From a checkpoint of a small transformer trained on Wikipedia.
Size: 9 layers, width 128, 4 heads of 32, MLP 256 bilinear, vocabulary 5216, 3.5M parameters.
Architecture: RMSNorm before each block, rotary positions, skips across layers, capped logits.
Training: a variant of Adam for these matrices, 5610 steps.
Each number is 500 + 40 x the weight over its row's rms, rounded and kept within 0 to 999. Layers, rows and columns count from 0. Numbers have three digits each. The size before them is the row's rms in percent of the matrix's.

# layer 3 attention value, 128x128, rms 0.101, rows 54-76, columns 0-127
098:555481451440569497500440494484477478485477492564468388481585501454481508481459520480534432543453474588583475472529486536523552540520527493525537556506481516535453429521515471561458487492511540473504491475502528543505556486568489509468507504490511582506523485438509559471458481554504535518426473522473402507511537483474517429506520538414566493504578510496490492470555511520414465461524
105:532485523496471477513472531536530417440491466465477567443560475559472508491454515523490481521500471497460536472488554479510546473483491442459493453536459486476475473533516417470506630561535502449549465517478536552455510509486521446522495473515486516536584490514471540457453489505514498524604493479524573442438525592501472508482468548427574477498526462532519462514627472500549490476512
085:464465473512465596504434462498468514517465544546533470507454494450517452524458512528520599525515512486554566492496546526532592475543492480523528551533497443472451427496456579487489499481508495550498508498543515432498558416463464515589555482533537411459522550501462538460520518565469498452434485499498540524530528463526537564517531443517467494582463524538503527490445433545504530518530
090:524478480512480476550500441453537475468478505526536447545398520488533457543497446418579558537520497522553549457524513432541565482491504417498506496514500521470428486539424551548521541494511466487475518514548544423462560382476495446524565523492463448484519463492474579441489537526479492513468502438475529493541527454484548520512524509451495500567418531538541510495486473571480497511515
081:526520534515569434479568540457528540487555523391515515493483565518511486479486504572495481431536539529502550568552509528517465558557542476478506536497498511491558454561478470554484482532533535468479477541432500562464468558492541470474522468499547496480553532488508474557404490516503493561562542561477494438553515459547505492451459585428508461496497462520512609476530535479482458532494
092:494496443532456512492503474449482491497487544498517390500487519447516456509513505483498461469496553498467457494512481484510582613518475454481513517385528490474511451470529509545491486520474497505480463517557508590469583519547559490562463581509424549473558457430450556527525454488548522500544529462514549463508537457521503501492490465565519515573487595454491534430502517564502510534451
086:491541435541509625436507532537532549503538499483441547521523474528573499493552494569449454508481503460442496468538524513481453492514525557518520517413453459541510589444541568513509502506452513535470447502520487531482519544551503494485516514429482580478415488444513462487478486499481546508567531557538468526502540503509492402479467504518478527439503570449502463483498587471482525451446
090:526493477554504545474556482504523532513492528592498534447484449478476453581488521457503430452484421480489530491409529475465546500534559498410511497474503478434493591465450617460526531486445504546486498444554500456460477520444539511483459445528526529491471503484505439503479540443563540480564500470470463508469502489457447496510413606515435441497516530492541525512481506507514517499499
088:513540503544419536506496461526498441570485496580492457539501476465475527500510463450509467508445549585434541451442490448518516519491549504428535441431455487476500531430541475553519540564442505482551455511510452563509519502527457511515463503483470572559447459522478424473472527448594507517529489502516535503464582519445482575479485481486564484481517455500505468495497544528436535556438
084:487473600518439498443478515580540522508467480493475570506510437580540534511503522508480513551513463396453436493523572516463468438515549543549456511540478497512519467507519486521561534549447498493550546418515478495546393539502490513500513456515536486523520543571577447493514461518484499520523493477524500532483471516495567464474523455513464550434561512496418488447536445496569526488553
076:459473511539539523584393529518472455491494475574458502496553421502517466543476567468523553511429485501405519526444517483487473448585465552533569528468507494562474506494529497467491534479457477523483549532475540463499486465453487517429500481538471514435440573508492481523509488551501512394522547538540501536512545529496548582466480503454489469573518589498547470472516487490467527451514
104:460546470416514563537524461625522446407500504508511552489505524523464480483530536504491583550486493437454528437461476543497467489467407505525521507512464522487506547452516506467477495504507538517484539562458516498502522433469510529428499536535411556440517491468506513547530440508449512506572511493541505498467479478552499516558488513454573532544490515480484489430479446515571417426458
081:559438523482535415524542484529490504537531525488526529513493518503495500443473498504484472429512506524542459481503450519496519441540589530434461498527516548484507425453462446479560498478481512559481483469447517516523509490498437501498417467496608455506473497524478483455487502450524515587479439505495453492583535553420461466499488498524454626536439461568551492533459481435443527482501
076:543509510548548509494525555427489508527444442510533560434487495517498502537414517473529483441465498474526548494512503502417500495507431506463493451434477463504457528598506486494402488534452514552508515534518568482517442577440477520464516566540512522517511528541531483507561480529525545526565467481516402504508538519543564511467441507556547537516507528431464548532516390471484492535487
115:571493548468503473424537476515529440517510470544495474506452482569467499537513517519469455504518515484522488580478528525471442462513537480467513499405507536515528458508473532536621494399518504506528511550456536510517529468552503527558537506448501567497407472451444494460434440474558474580464513527462475525491495472518546412420502510492519538456459536452423501524519483514520573526484
110:454501491532560486517541497516495449465523502569397480525424504548501614503422500473448510498507522527546509475466481429483536480515475482519453435512559565454534491518523499529496532457548505493527523488461548541518519498536466447559527485514542501471577540492477563526499507458527481482500536533443522501470496506481496486436523449542428459502568517447472489564470448484450591472633
080:459490550463500558536519474522528490379518564508581510459452588472533496477490455511502544555451535444516458462502550545514578467516513505478535462564527548435456529473460493485511539517455491491491487548525499550498557485564534473514481495509469469492595521546492493483504568478548473486503492537545505441510446502464494534502518460567558485545445518559559509497471621454508550439537
084:459515519493543490514505461485452524570461457542499390515524521444478468461463528510512576452532457522514510471493479530451493517490472471513494462412470485488445401480492474514512509493464525542518474441502550477548463477439510508496479545466610557442471491429476441522445434488488517505545494506462423550478642529441493470490449453486491571500497527492443440519511463500465472502507
084:537517525472525540415507465518494531488455471544470509445498427531531503501523499478511485526482496480532516441544470541449453596490581508511513464458501482498485561539528458518550529468434480520496473600444472502550536426518437558551577460456433517454414514455518491497510525473536512550464467535500463484471607496523454444478503454526505546428510542453498499451547471562551546470482
086:485536552537502512525488450481457443574502490529467528447497459521536523490488553496547500483483472447451548570488516468519522462576587482474519490485467511518542463491537454404531521492518484536487505483467527441474432453501543526484450443478544540456455516541517569485498449507519493596573501517451477500601525469462479461496471474431540589460510526422529571446530506427447515489534
093:476499530425484511522520474568484537438531453554555481497462544517511424485523552488495488501474480467464451435518525472568444488443541477478533534566388574414518556453537502489588437532446538489480543466471486462443526467558497527472489464529471481489531535524507506472480493486482478511561501498542500465473500542504498559538550506482585512512431489540482582470536572467530429443532
089:519546511497468521477510497547532538495461480572497485451495481517520481518494425503570416448537502461492475541483533527469395520540411484496499454477491424524482555510521472519536537527485472462490452562507522488477487496487480506489593562469423494467456511550545498459509517488483518519525536465442475483467524469553555432478534452549525484467514555442482623525488429621505532509443
105:418527503510462513551506459465488514488485439472445543515544448498452493456482579544471491468494478559498520523482559425444452507501464544486496429367500454548547585465517469481468502463512486521522526496463527461506502533516500480463524502591451523482590450484495546539538602509481505533487488518472453437499586479490502437480477487497549509516499475454446511546459425535443503454531
# layer 3 attention output (transposed), 128x128, rms 0.0931, rows 54-75, columns 0-127
095:497469475443588468512444549477508460536413473496466419485612514465474517486484517501530485585507522583513471490536494512454537549540525486532551526513469553499445433508481512521456469522479448497539442470474445562491535479584543515500411507536485565525491484439461510415458522529500530570486429520483446530490530456523575486466503518487531540500529460520485464455545550537519480443494
104:564481488504448467542477549523512420475454477534553467442553473544532549510406499477499499547501441498521524470547563521506517499500512440411494470468536538485493487472525465494511662567536480476517453518448494553491510525470469426512489445461546515562546470520442562501448483508532552540571411523507508493468504575536468494470500524447564527494497479485466492489523453456542514501519
086:502522467483503541490474488475469546473437497507500488548408481482494462521480514540575564507453526512563512488512464500517542538548472512470491513526486391502472491526424534490466497476485505532496502491599490430490541359506546456513499540542455491463474471476432538466487477524408451496505434455493538473574510465502533512538522440564417563531467527519512469523439473516423476526549
096:554487458484485480541512512442494500490519520511502513559397500469543491558510481467636533489553485557542529545502485442523535491503502468441499511518473469518415497468398527548477519503487492501527480525556483419442516353500537440491522478516453490509489446470460563444452526511458487502463512438488531464549525436459539496504532475542474539515428498486537528518492530540427474498538
087:467544546501524384505490528475522527488642529451516474434509448494494466463508508526434486486530514494481510462509487530497462479524465459521529529518455551495519417528502499486501529541486479460461468518401499543487456611477480465511522474472566499471497504474524557561463508524555521494509675528539532489475467483568484524474480542481562479471480484550510532499565530525483482520491
092:498496360552432478482492518476483454457568551515508463524503533451486460493563490535522454473480502553428517522464476447552552514515510480475528494504490516488520415392514479539493478523482483472532480549562477554480550490529508509580445515526499531494505446390459514438494484486572477473504525571505543468525499444482491514466480463550509553573464549521473469416496503546466545492442
088:477562499610491575462505495562525492514444501536535515494525506525555488463552465538387461475422486495413477463469496518473508458444528571509535502552472485439564518429550534513500477530464519490467526540499530540523466543520464530529490530498589541435467518524521416527573502500522560492539456590539455471441502511515508512525427508500481437521518544486500438456511497530492534513453
093:522548466563527527517445498552492524500503527568527541447435476539471484554522574468514495526519446478463454464466481554487508498519519456465456504512508460464477586461436626552515506480515492460423511407497451504497527502491507492549495455540515551478499504470499451560480532400564496466461525505545492470436494484432425480497475578553512484499588552452527439472488487461495530475506
090:542477468526424574500510465475485388527515517565493471454552557504494574537516481456588448488430485515434515484525536460504531470500499505530532448467517452496491544415521529560462529562498466475536441506495494618504535480504500569519495518497515526516521497458532421450467493457594536487517547541467527465448488557434447543523486529536530511490523467472447458436510511471467529506460
084:487439562492447530495508457537477504478447520481502516533516519561526550506502503483420580539422507424515437494512538528461514494531540514478438508506495478558496530574515482457548507489422526459451589539479563488550452544492452490453445538436516466495528499556579476556479466517460463534555452451467483551473536559508491445539452501446488443402499507556490510483458468461521507519568
077:519514551543437557534530544555484551536445486502505454474512508520467525477529565526530569468484529487459496466523579499479498523489454562514485532472487425435432503501430538468471486516439483461542488512506419469504551533488481475460476510503504502481380509434548557483553456461489484512495623501524482501456577545474512473477508513526404586484493546518521532545567473498487565490467
098:469450472490474527526530518510482467432397515516445489523579486491545575510406552414585539470466581532530499492488550491518480522567520514530561500479519481453441484473549518484449468498508493472544475578511467481490477506456599486460495477515433481534467502465586489473498518440501481464464399497560480435480490505502476472536503526518481515453577546498531521567542482536509534538475
083:532406536568553513464579506496547531540546497498568488523525508458530483476478493534473462467522492476529537524541442511412451492499441444520493517557445504523551548489425496562518511479553476562478502405469570543499525492482483578501510548467502602529550500557466454514490510563527482487547408453505492493543470475513527492534456534425518571508535455516488490447461479480520474470440
085:500553545542507456525491421512548525507423467489492521552497544525418535485527575524509542552437497491462467514517535502495508430561520477539480436400553532586523528539478476448513539466494433459516476501485553507467475504503425420417508470524489482410450474499511585456541540506436440475536466498519580465474581519449539458477521489498468478456507496499491549504487500512448502507502
114:522499469537526419422484534516478506523561542496509555497490471480514491483474581507495485435395467509509484475478498467493432571508507469422501454460516544526523461508504487496532494511491427486500552417436494539470482508476427547471529546531543523629521527466471511512516481449471462512431558510453543524521430507500540469484509576505484518508459494557394430447433517456532501509503
109:473523485499526501391504480455495498492460489507489507468511489486488518462562507515522499452473409446497486442527454451404483512419538487471453441590525504542542519506506496455518499532509453559603514457469502523492516458495465536495532569487475474512503506501450523498516465523427437534592527497449503519514547463507514437545429505484547519495452503439464432496478399497478505389457
076:587480488479494530438474489507528450467521463507448463461511523469564440493541512472454437506490506539602510520469478514512510525491480501496536513605494443438416461494492554544506457483509561438428549456522542486495478450511528518601506522479408563482533533467475463476517485560451468474522393529588498485481497484515496494549522512552571524537521498543497487538533497420505501499546
088:433493511581462529509506491478504565555374547469547471510485500525450547519476526502513477492470412483477525531529525449509543517505525519497455587508478553545492520533461463539550454487541484540657501445507542541451488523519453494493466540601512517516472440491452565548482470522523464486552511520436456475575535526477587512503481528481473538534477495465482507533552489518477508501526
096:471475522539508469571494542543551466502372455528498507506480513455534528526451566516492501483481500547444471437497483517561435470504483540464482532485498481528490486513467464524480483467490511474516550463487508527447496453423392470490481497523569507529526484480481487484560549463475498505506294495508542441508441494493507558507527492487467470506507470498373462480487487499525475512483
090:487495489571437518509529506528475545540465529448554489481499491433475524492518572498521555470387447472543507516391554496482420550548431453448502545420489497451508552498467499545465513533485525520445487487443510489520558537446526520451494569508508522489464489534526490478508517486538511500561455528566493519462511512461546482510492593449502607507469541537459461459483472589482501542477
097:518445460462528527530503545507527438474425452529464468527517469486522508427536505445533507484437514483507530445469484447564483544518499551426611508574503517413463501460498522594449483500495540500451520529460423455417518512455535514484494449485504465470531579437543444513485472450510500456509373508585495484499478500489480479515537500514445492509494521484463547465559515483549514504528
090:490567510468478456541507513537511514517487487480449637516514504514498502543554581510483512507410511505435508510470558458527485493553535542528518483482533567583451526528539533456481498513446473447488550495452480493498528456428521443469509503533539478509504488398484509496514532471520443496442541462470587530413503540532483562507574485532527425475483472464474495463426585553500483531504
# layer 3 attention query, 128x128, rms 0.102, rows 64-95, columns 0-127
092:504467526484538478485492467490449509483519502543453492500458405489508547539388458548542514453487510522527485464475553512490544482553468396383486412460545563514517509534511435513560467475495491471546533529434557490537523507547509584495438553518522491521542497476505543496526510473529498500498518513438501500445527445541493446449457533583460494506452487466529428564526459541450543463502
095:534502480441530487492383448513449451441504515465421470555522411473569446521511440458556481517472395522575516451498524473493565442516502531478493477510457498487556480481501436483555482478511481550459536540435490480503497489537517503557424528519487549518527481505483465478453486558497478530571571477496618509513447493557476463491475519496492545500466452528506403515491480513485523494473
091:540488506482498538490514555524506460478426462482490458483489526487514532459605531508434508537487485521576560480512493479467493497464558530589560591556476400454503480459485499468506490517513505507463473529512491503446471416434476508508497474461471473466466488468565457516481503455483542421556401527576507508513512589450487502495571479489500567495514506497509567434450484476590537493526
086:524426546528409500510541561477476540554491553544547443439487561563495499481579554555504522438522571477462487553514493554519488551512513436509504503493534496529479576548528576452508512521473501469559457519503489488444580488481527469520556468432516555426430545517475465470470546479540477496464421522466420547531470495495550475497533512469509486541457536495461592455500498522478512502493
092:544496557471481543424553576502502540486440492468512469473493503524538484435564523495497514518431481503487505487469502506415467511484547484550546549549465435468453521529529502478482457498474501478489459526501476519407511430504496522493457448486519497460478495468523450481481572490503530416529342487599470493524545552473516465494590512563494502510532536464525540470488506484588459492564
090:462508501512473478434528516460466574511546478531500483481543510573511484487545570482555507454536534515506529537513522522515457518532556436490485540499485564533447540568585499459472440596445522512520466487481507473485572526471532514503523440553495576503461531515468550421502458509530525551518469469499452529426541571518555536500533552543490506486464512480464524554521368490509438572485
091:499469550488505571438544553474483536491468495506447461466467531526517432486592544524475485441494467531503534521507487494481473536481537453595506543565498503492467492517543533473538432560417475511525448522510484462491501427468467559509526433453474450496416546450482535494418491496498526447479424472558448479480506553479542485480562527486461538425478576484466547480508401494555515511516
103:489531482476486464536484430496492453568596515492480533464488523534496541539533483524564473439608551482469489485567538494512454503514538460495479455522513602494478529533510538532511535555485491483526498467490537451527447524504452474530554445486459511579448516460423545555468453503500465567438600462401466471453503514516534528479444482460475454474472528484499482574489464502434546506470
096:469506484528494494488492496542551514473476504491542545451512546551517505484528503493507537515434554490545517431470530538481451453491503529458555475442461467423465498512496548415460472596445495425443449440452486477505517488429421523506488417566576497487512489452554535510483551529457515421485427470477509484478519506483520515502513459563545511545513532538514558476473534518629433493509
099:438508439523515458540455432491532443555603513507476550524488498493452524542441516490529501468561548501493487517500525493555527514508527519476438446438546587488501490487468516518512552460487478488508503477505522473560451559521457442473499541531459522575542522507486536539515433486453437565493653499400529545541508470520499522491406506448487462509483466532487498543461505466440495519480
092:424555484519408519587517511528524570454496541491463429476478487539488539507489463524521453446570494499475494509487439519456461529494476401454429464541552560493539477454536505522403535547493512493483500519561564478534555546470517448504508518494480488430529504492554557552487458499510519485497479588492471471525407426506519492508487508526437426536493509448495458538508441549448525478507
096:442443522480496562435543442481485557505464413512477518487475481550532470435547540483519475523520421498538441431571478520530488485458558438508494447487489452488480515523545513512575484540506534542464497464508486522465547506488505507438523488550537528456572508501522534443475450455425516515576419505464479494495534565471411459487517468584518559513544497513450427523559448465509517509548
102:535462503474551476451563530490501501509532414595484512541459544520493528563444474474447463567464495486524541520474469550498514471435468537428509505627462523533509447469407501553527514457511481496563526586516448554562513501482525492503500559462513527568475474469509402488495528457485493519468519549442474503555542459469484494520447471510557485513499472539562547515447504490439488455470
105:528495524428471561491557492515510476486475460498420447494504518498546510462581547530533469500573499469475458500554460479431470551476578479494464518506456557463473485519554501554522478486479525554485483558492520468476468479461456532564508465399466610498450516467479536514449430530444504491444511517542417495510492511493482515461519468588500547458526600453473447455500437517550495512527
114:520466487538503521469421524520467427498492525421454552465553538510505540551504478507468481478548558566529518457445482480460542447482487528556510440497498472466452491481432490484502483518419471490483485447442480528553378508501466556457490448497539443575456461411531527508513465482497512388490493433491494447478488504468510462472474505514455440509539571527501579524440462519486490553514
107:491535499496537483540444411485492482529505587457590529500466531409438476532465502556472509556479516458453511465505465510558504456499421511447467489470543485523500525466484514484469562481365509469508548464479519465546445494590476436481418474473512486551568472415485482561505540503535462508470495516451524584519522481503515548492496485481516452479542486539447504482459561467453509464491
094:566515463507531476523552506493450516549491526507486501482488501467497567468453549487486546459518543507491473555513504478501545581502560483461556492468535493514483513517493525470467548457496497549450509469506554467518430441475509561539447567459508523438525553494488430636518465443489472472513528563411417466575465453540502521500476519530470459565588515439590516467484531512457505506532
101:466548439479536507545408466509513515495497464432453535486588471508523545461564545536490530406528497475532501427507518469411451464523580456560535466498504455458490520472509500474446521575495498514502408527478518454442424484444436478454491513514453462471531552442552477560521523515493508531488499442516487466540492496538522504531544567522533484573485547434541564464531505527535487492465
102:505523425489448479482461484489552473469455542463486552518531527475486521479487463530526494436510533457499589546523517460525457446513481602529528457455447419400528474460509508398476508540468536478457528480535557450413456545511444485435507493527532493485466520488516486544415451449463491463505533558422442511530407528509520522486473522485472562481468488527529509466497427516506502547516
100:489412514414509488458486467439480472520519524501552497543562525535463489472544532504498544457529521519516512516516549480526431523544564429563559459482494522503503547487532572468566443504522486461484449455455529464510431485579464521493545526457470488504443517454453480468468472462445498480565472535471475542453579565469462480496535561436412465475512509468494533522575445531427535530539
096:522569483519516454516510505467481566418475512493523488534583522486532554459495553473506512510472474526525424471481524471578512503465447505520489463508427520514504498524500523461417535470500418430482506513486587466506549529495516480480534518560448544489496490445535555608491521501437446452463537560564483456528496465447522576522491541531474515552563453522596513534457488507487505533589
103:435495483551510540502490488489523517512485558451412499549463585407470506510442519560492457557539521480541505498574438489499550492483499467492387495482566472455525467493468502504460542493464498571593443478562555498569500556450469436525480543454561494524544511466494489547472488515478465563481534545474460528551526488466487484507485443485521530506552471587465534528472460443505542453479
121:513494483514508473543499473564541525502533445501529527473545396480542554494538517513509478452496494526453511509511434495485398440504496585507553531397513470500491501497504485502479509542409516515478462503463534557477535524436474500455546525528408449494535473429558489503481568474547534492522491464526515481482423513493539491516506484517480409439464464485417589455574484580480496485469
104:581526560539476474474568584515487498498537480467488547571517465435510521520451551522498481493470522582508488445435522555531500477459462501385490550451467435531437493577498469519426484505475491502536546533515544542469500477510507547512445510442440569500532464512430472498545550523563551494516486417514534568425522483482536512465558529495503489487491504475490487488463447485527465526585
117:460423494482510578476563514463454477532551535474496444498567540511433474485476548535450511493559460468485453521550440518476527541469486444576461568513417501504471507413509540466516485472530495533547474433525509515506472535460576453478477612461459498527480495525503453498490462492477494477551519542514462596517529481452511516576506559445534525490552503515455474492537482483415435513452
099:493538457513562489518480458474457558604431492485536505524448467455542497500438405478516436493464519426515533495584459445447561468533492496504423436523511435523458538557477481492496550497460517493523481451499484509470514483513555499532469530464516537522546473511440463472544408502475463536542460507385482471572566478499454501473466454468512520544495436481503480521512506454459542443472
100:482501503470480525457469476567533504499511495517555536469578454449540528476414477483545470503483504449501530509522484544452504453475516540435461472434472424487505444466437556427436528482462477488457516408551512553489524505484413485477526533529489470489530439500557485561444460504463526518452490514382473475593509473452426550493478466506517491497541457507478469467543565459495483429519
098:482527461504417522565443495554526550471508484454462532455572505450546527461503460459519506411490529496531533462492550519494456466472454585498532535500479460423506524457460483525400518529512499498533478514529490508461523505468516427481500599550413536506482510491590507494531595543514464502478509448542545417497457490539490512567519556505524529509448476501503501472510543544606478501476
108:524411543525503503476532500507493481538483544513482522535397499518469414499491516544471475458494545521526482523522445535517505486546520482440504502455504532505539472541490441516571463563478591514435509421448474496426501498511475575466423455526564527532531508554436488388518462538523569531546457455475497505502474548513556489425472503531525521522452538491478455493439476480450472571548
093:645466538504515442469507540592521445411495625485549466528507505470508468510545476466464456511530541487512489566490499477527529476442497575505506588494491507484518568467505521488525552485492543546421505500529489528456492513470552565543473510430501567468516471535469468452480475500562539483488518581571496515553474472506455525569503521502497519512540511568568530481489498495505506543526
105:455475532474484506488563526531548450524491483570500490432417555531521490523506523519512484504610547500521464513500470526565536522451539506534517475575436551457529393535506459526594434494511481440522557463468447505519482420509489543524558510513521560475405512510527554512499456505454518474505517464442529496504496551468452551470459424473497516519488524534511511503449423535538521571521
093:402559485575486547511458500468457527536486425507479497466547491493528544487451477520554526425485504480526513466550453441421464498458489478479484446552504469472502489548509477457391526540497500543532436452500553515501495541476467450467526518569470395517578508482564522562490543481446505524463459508501510369535541466491473489517493470497493517509553489452496502531478439539455455472460
# layer 3 attention key, 128x128, rms 0.1, rows 64-95, columns 0-127
089:472517486545512495460554499452472539518444514499533503472437543501482520475533510502478486541440553537508517481542508493427471547524539473499514446446465466507481481537488545462505548598478472498609413559553564489544496499462429502548493501498542516534412499504490484521510524428500545493503482513488388506509510591487539510449431436531488562505474488504518543507473406478432531586525
102:456506465490535450459473453497472457420525492523500501509479500515476481557491471465519512473559571485530526474467506485491508448550504485447500412483557583521517524533437507476535495491449531447599516510407520527577481537509431484483497514536514461527522542492517567470513429451546429533489562479432510440463496425558511555494444468496430499488422494494445491537504457443436555471466
108:505499504506470531559495553489465524543500471481522538506550480522513501465539485427511544532484431485490494512533482534508549526518437502532552594501514457496477482455531497563444484582565535557438508489548494511418531502433594520441486519454450520458554495503547439521543494517510575488495459429570537507456506534513506449584585494525570470502588491490478494487462519523553415502471
102:559423497506495508549510519447497524485500466467485467506534473483519468500520537503498496525422465452497542503503472565483463523505501540542531552430476440475468477522519491546424459550505504526407486547524518501448561517348576565476475505470510491542479494517534408490473482555506537492495467457552488558474581606502477508560557475530567482526535524497511514480492503513562414525500
113:518503544487452561526527537471514579543461482464523465449548482507499521422501529473535521496479437486467508505536474514482479561475499535517505598485475466503491508486527511508421487479545522553452481547575504518399538534453638485491468515472520530481459506530555504484498556516516552489498387466613487512491514534475490468584570509540601523476512488497515547478504522524541463469480
084:456522504454470586525479474454417554461511433524437465494488496504490533454532485468583528506522524457447555523467542484424428524511555458510541445458478513547448517523568510497468541539479521490618463544513597497495427490510479488539547381468481424502487507448494545504460487472495523519440504527516451490484458498500513530501520486528519484528440541420454526545529490491509542499451
079:511538521509441541468545540512487561454489473521438495518582442476527481459514484459537504523486464431461494543533513558441496565528463503545572570510476455528452544506541525459514572505521534524472469563567506438466505499540621486458498474461449549434432498457535508511488570478530554487522435494527474528489582525476505481582563509486558531466434526509543524477538487495548480461514
104:472502436566515476520464475504508455505540511530525491529453547518444522553522506518502448461541568489487460495493506501530445531507573480504489438502547574551505458548458515516547490502467463445608472476463524488564433509531375503552551464550435450518484529466431545574494506499493453490469588505447502459476474471508521537432459473482445478502515515498465512506465486506470623538499
076:499585414512484548527458435501396507472518525489457545509464462490537538512542488474500522512485514502428544527509572512517556522546487485547512462522505544513504531462590405514506491522464476486542513518474582444531497479486454469425493517548473485472616495464536485562507478514497483490531533483490599493508454456524523456550468522477460520559463447502526467548503520387542503433486
130:466506491521574458461443430497490403468581512540504499525457501480493524574445463512477487490506552493502505494472521457516493459509528492481463394521525538512547473509444506498550536488446488450535526478446507497596463481538403512522527495526487454552536466476473505562485445503481426502485598536411524502515467445501536519451442481491399456542471518496487479557495478482440577482475
085:479541476540512483462522479556540510448486518498564505404478476549485504457495528531488472471461494542494523466493528521481433429490545510478493523483426477547469536582470548434469482470472452532517508533458587545501514460464428502542508454550476518450399468502531502555532532510511485465481490526527479391528490515500515494434523516540495576542468469463542561429508398520576548539549
101:534461488469484475436489516507502547441389475492476480484511420571493420456527528504485571476457482546520492457484492491436491465512514433498561476465514481517499500502577503505530468505511551467407514449495512461429509483492487537466532460493565553446501495484520501421466474451493539416478405484548494487486529561511442485436607505552481577489473541527467436492518479446509505514547
090:446482582465500492505507508452509463540499464566496503539473612495452462582485544511420491508470491515478521467516462549527532597437545532452541532521469554495567435511458497518533540465432522554584514551493472538518445460490502500601524493449508515539458474536473492453522473514503543541470588561511511537496530481530478532510470503446570536450508480465522471460425484514481442507457
102:507456531499509520543500512499502486417500443475505465477449446450508434447550552505495500498503495538482528531496514506515490516503518501510532512422498516490494492482516475568563426531481576554467546477459496508447556514472518599435505454469450414558529516496537485458462510505470541522501461433465513528478465575525539528444536477585491400530514579440433458543594501543469528554524
082:549599512512459527498506508450558500485516549530492451477489476473551507491543431553429505553518570509521452496541517529487438480481458515523482564517503487488550439496491508476479517492505511461475505393538476457494511500557479490558498451555465535551500492446467499479361557451515477564535552472441516577527469457495540552529527525551556512487512530596492485553538530439528444481477
093:526527502560484543520482452493457515506493560524539452478430603461481530521464530522444517544455525488455500502495414508552495454515502514492446517508526444465444515442455477451501537419495446491525519463535559527588463475520453418544499507525449493489524455501466499603485558483504429489510484574497473548582517479450513525472516483518467551466510498538534593468443554483487569445511
102:553432543525492434508536498434483514502509478547493467491446498456497437510449487526488409512431481530539526500470453516520484488457464521431442549491531506483554505469542498491535473545463477488494532488531563488460527543474472579504498532524557457501426507548503471409528525527465511564568466522508430508527503529470618532462525522558523485530515559515421529548494409478483415519559
093:471477510552461514498509506522527486501537514472573511540492488553516522495499467519476463515485513543513421480567536449486512515482494544439530510468542518495543470527474530462443520516510513496447515463525463501437555521456507489470518498517469456477546512524560461479499521482407518429547475598561487381557457463442512478521465478475475522586539451579572470537525559532406447466600
100:481564467517480474505534520472472499511512453494447575533559511478471548467511455554496360583538425546527490501510529494393478533523535464516476559485511433547461460519514504473458533494546485517498460449530543458487478547545457480463487549510477510567538526452458474546475478431475578431503483560485417501546428480497497452504482499472452518550531451556502438518470485486458488544507
091:491444469525464531463509515509553558551414487529514510517496478489472501452452475519505487548520473490525424447577435489480555569508532477471470522446509504576472523495549518532566475467555547495470460484541496484401635555525517520492530433514539473516510520497483472500458527415452508569433540597456480490516478525478419476482483506539522574460504511512493526491536532462456543535526
098:433535503465498536522490457481487475533515481503508500441494538449501560486523539467527519451497550480560537442521498545445515475465530487476494493444509529455433476543503507434409525538516542465485443447576577476515433441462409511527482509534499417465461515490538486514451392488436473508559428520470537450498487503503480524526499444568552531508498519512480468509583450559509416456532
076:497506537543492429483452516582534447504545499543432549493469465455523491505465512464480526564438419523516520517484442450506523443474550529513478484489459478521510425572552450531616480448516478528480527508449529509505481463496465420491476439462516468516470498514497512529532474475516479488522461519519482453497560521473557560440527503581421504460453578449524504472515394510463498518583
085:551594465547482509472534487444468555531451483477517569535530503515450533421525440537527459551470540450479525539520485505496475468537528529462574474521528509541493486472494491495425496504463488538538484542447513477493467538489458453494529495523561481453518513413534470568526561548453507473471522590535472454506422460526503409523426517493456535501452407567525552507498517497500520467407
091:415513463497503512553528517427456499586490478513535451441499509508519502540473456465499490471494565511488497487531502456554551543505507529503470441594624557470482462471535478369476475573546474459514466505514497442544477542462467469491486472527548451486506570518526514497490537513460457544577483453474499496574503492530512507581444448491536436516462511506538500520568519553504443524490
092:526595459532443470484463503457597529571497525521561459481544535528574525528540437474535483538467570519570522511522497522478429563519541551451520522504524496506461523548507514467508526502503531517552491604530517498525505508506455513587603439504442489505415503492532520455452577488532526503463541482514497460457459475586517457495501476502474507499475514457551547503472511533593495530470
091:521455516448504530555491524470427531419559512548483424514524527497551463484552495499543523502502535488477518516484514498476411573531514486472486524532485573576460453486550526484482553524453564469514479553547511450465465505468500463488494499485469505499470472486477568456507499459497505474368549490530448517526359501530504525560544532490461536460467518483508445507388491474466469559467
104:496564478573508465535472541487497540542533508498507509486532508523476578516437514524467529470520538564493515522469501456501444525530519458538477552527506471524477462457473463453442559471481460467521448482549594446514400554506448439547565490522421494469528490487528530545504556515493463435405525532553493473520485444467554582507505533442438522517477450517504503511405485523464579467459
091:483542499469510512477464459515543450566546449458590515465596474552516577472523539513504429562493494542514527549475537474474464541515529540484516494589478467468546500487447471504466458512527522496528498494473445487534480469506477456528487566514462491453539521500483578547550531585470513449464519480483526428488473453482501502558477450414489437584503448545569423514551536492559500482444
097:564484519538500489488523541472456514488458531466461491519486451528504375515446464482447550431469492520500500561461516475475584460539387495482545476404591510552527505487519491493541493485436534501442540459455488523511497527539503541472439493549524545558500468505470489468472548450488507484447466454513479564507495502503568389488504565496515577524482512479481488513430458501441562517509
094:398535488475488514546495519423477486567543481517470489433494596482471481542464551524538504477478478469510519513477507547446472515517541483566524470546523495541503506502496414480526507511533418451547474410488472437530487536501523444500542491526513528534455504470484488469558483523470488588478522439459466616562555565532520513486512491456535477537472557461429495580500507448482494571450
096:516463528465528462489478539514577491491454458540528530492450485503519483533477465483462522538496484545473447476519416506484431495445471500542524524522439509538525470603482449622554470471487464530513586491512460567461500453537520527487497529418529495541443501533474485500484471545484518507479542431536463583457565547481522586444535495592531493535449502510429460482518476577477516512509
107:473581474555467494538511493507506528479493523472500485455588470458520625470447493480538508464463522571529488473532526468453489490509544509474480477506521449487503507488498489435364491541510490461511463552521565475515449479483412423515522482551455492438537518465550545600553609493538497461502459523529504412489496429464488476521505513467494539485533457501545472537437476519511486500510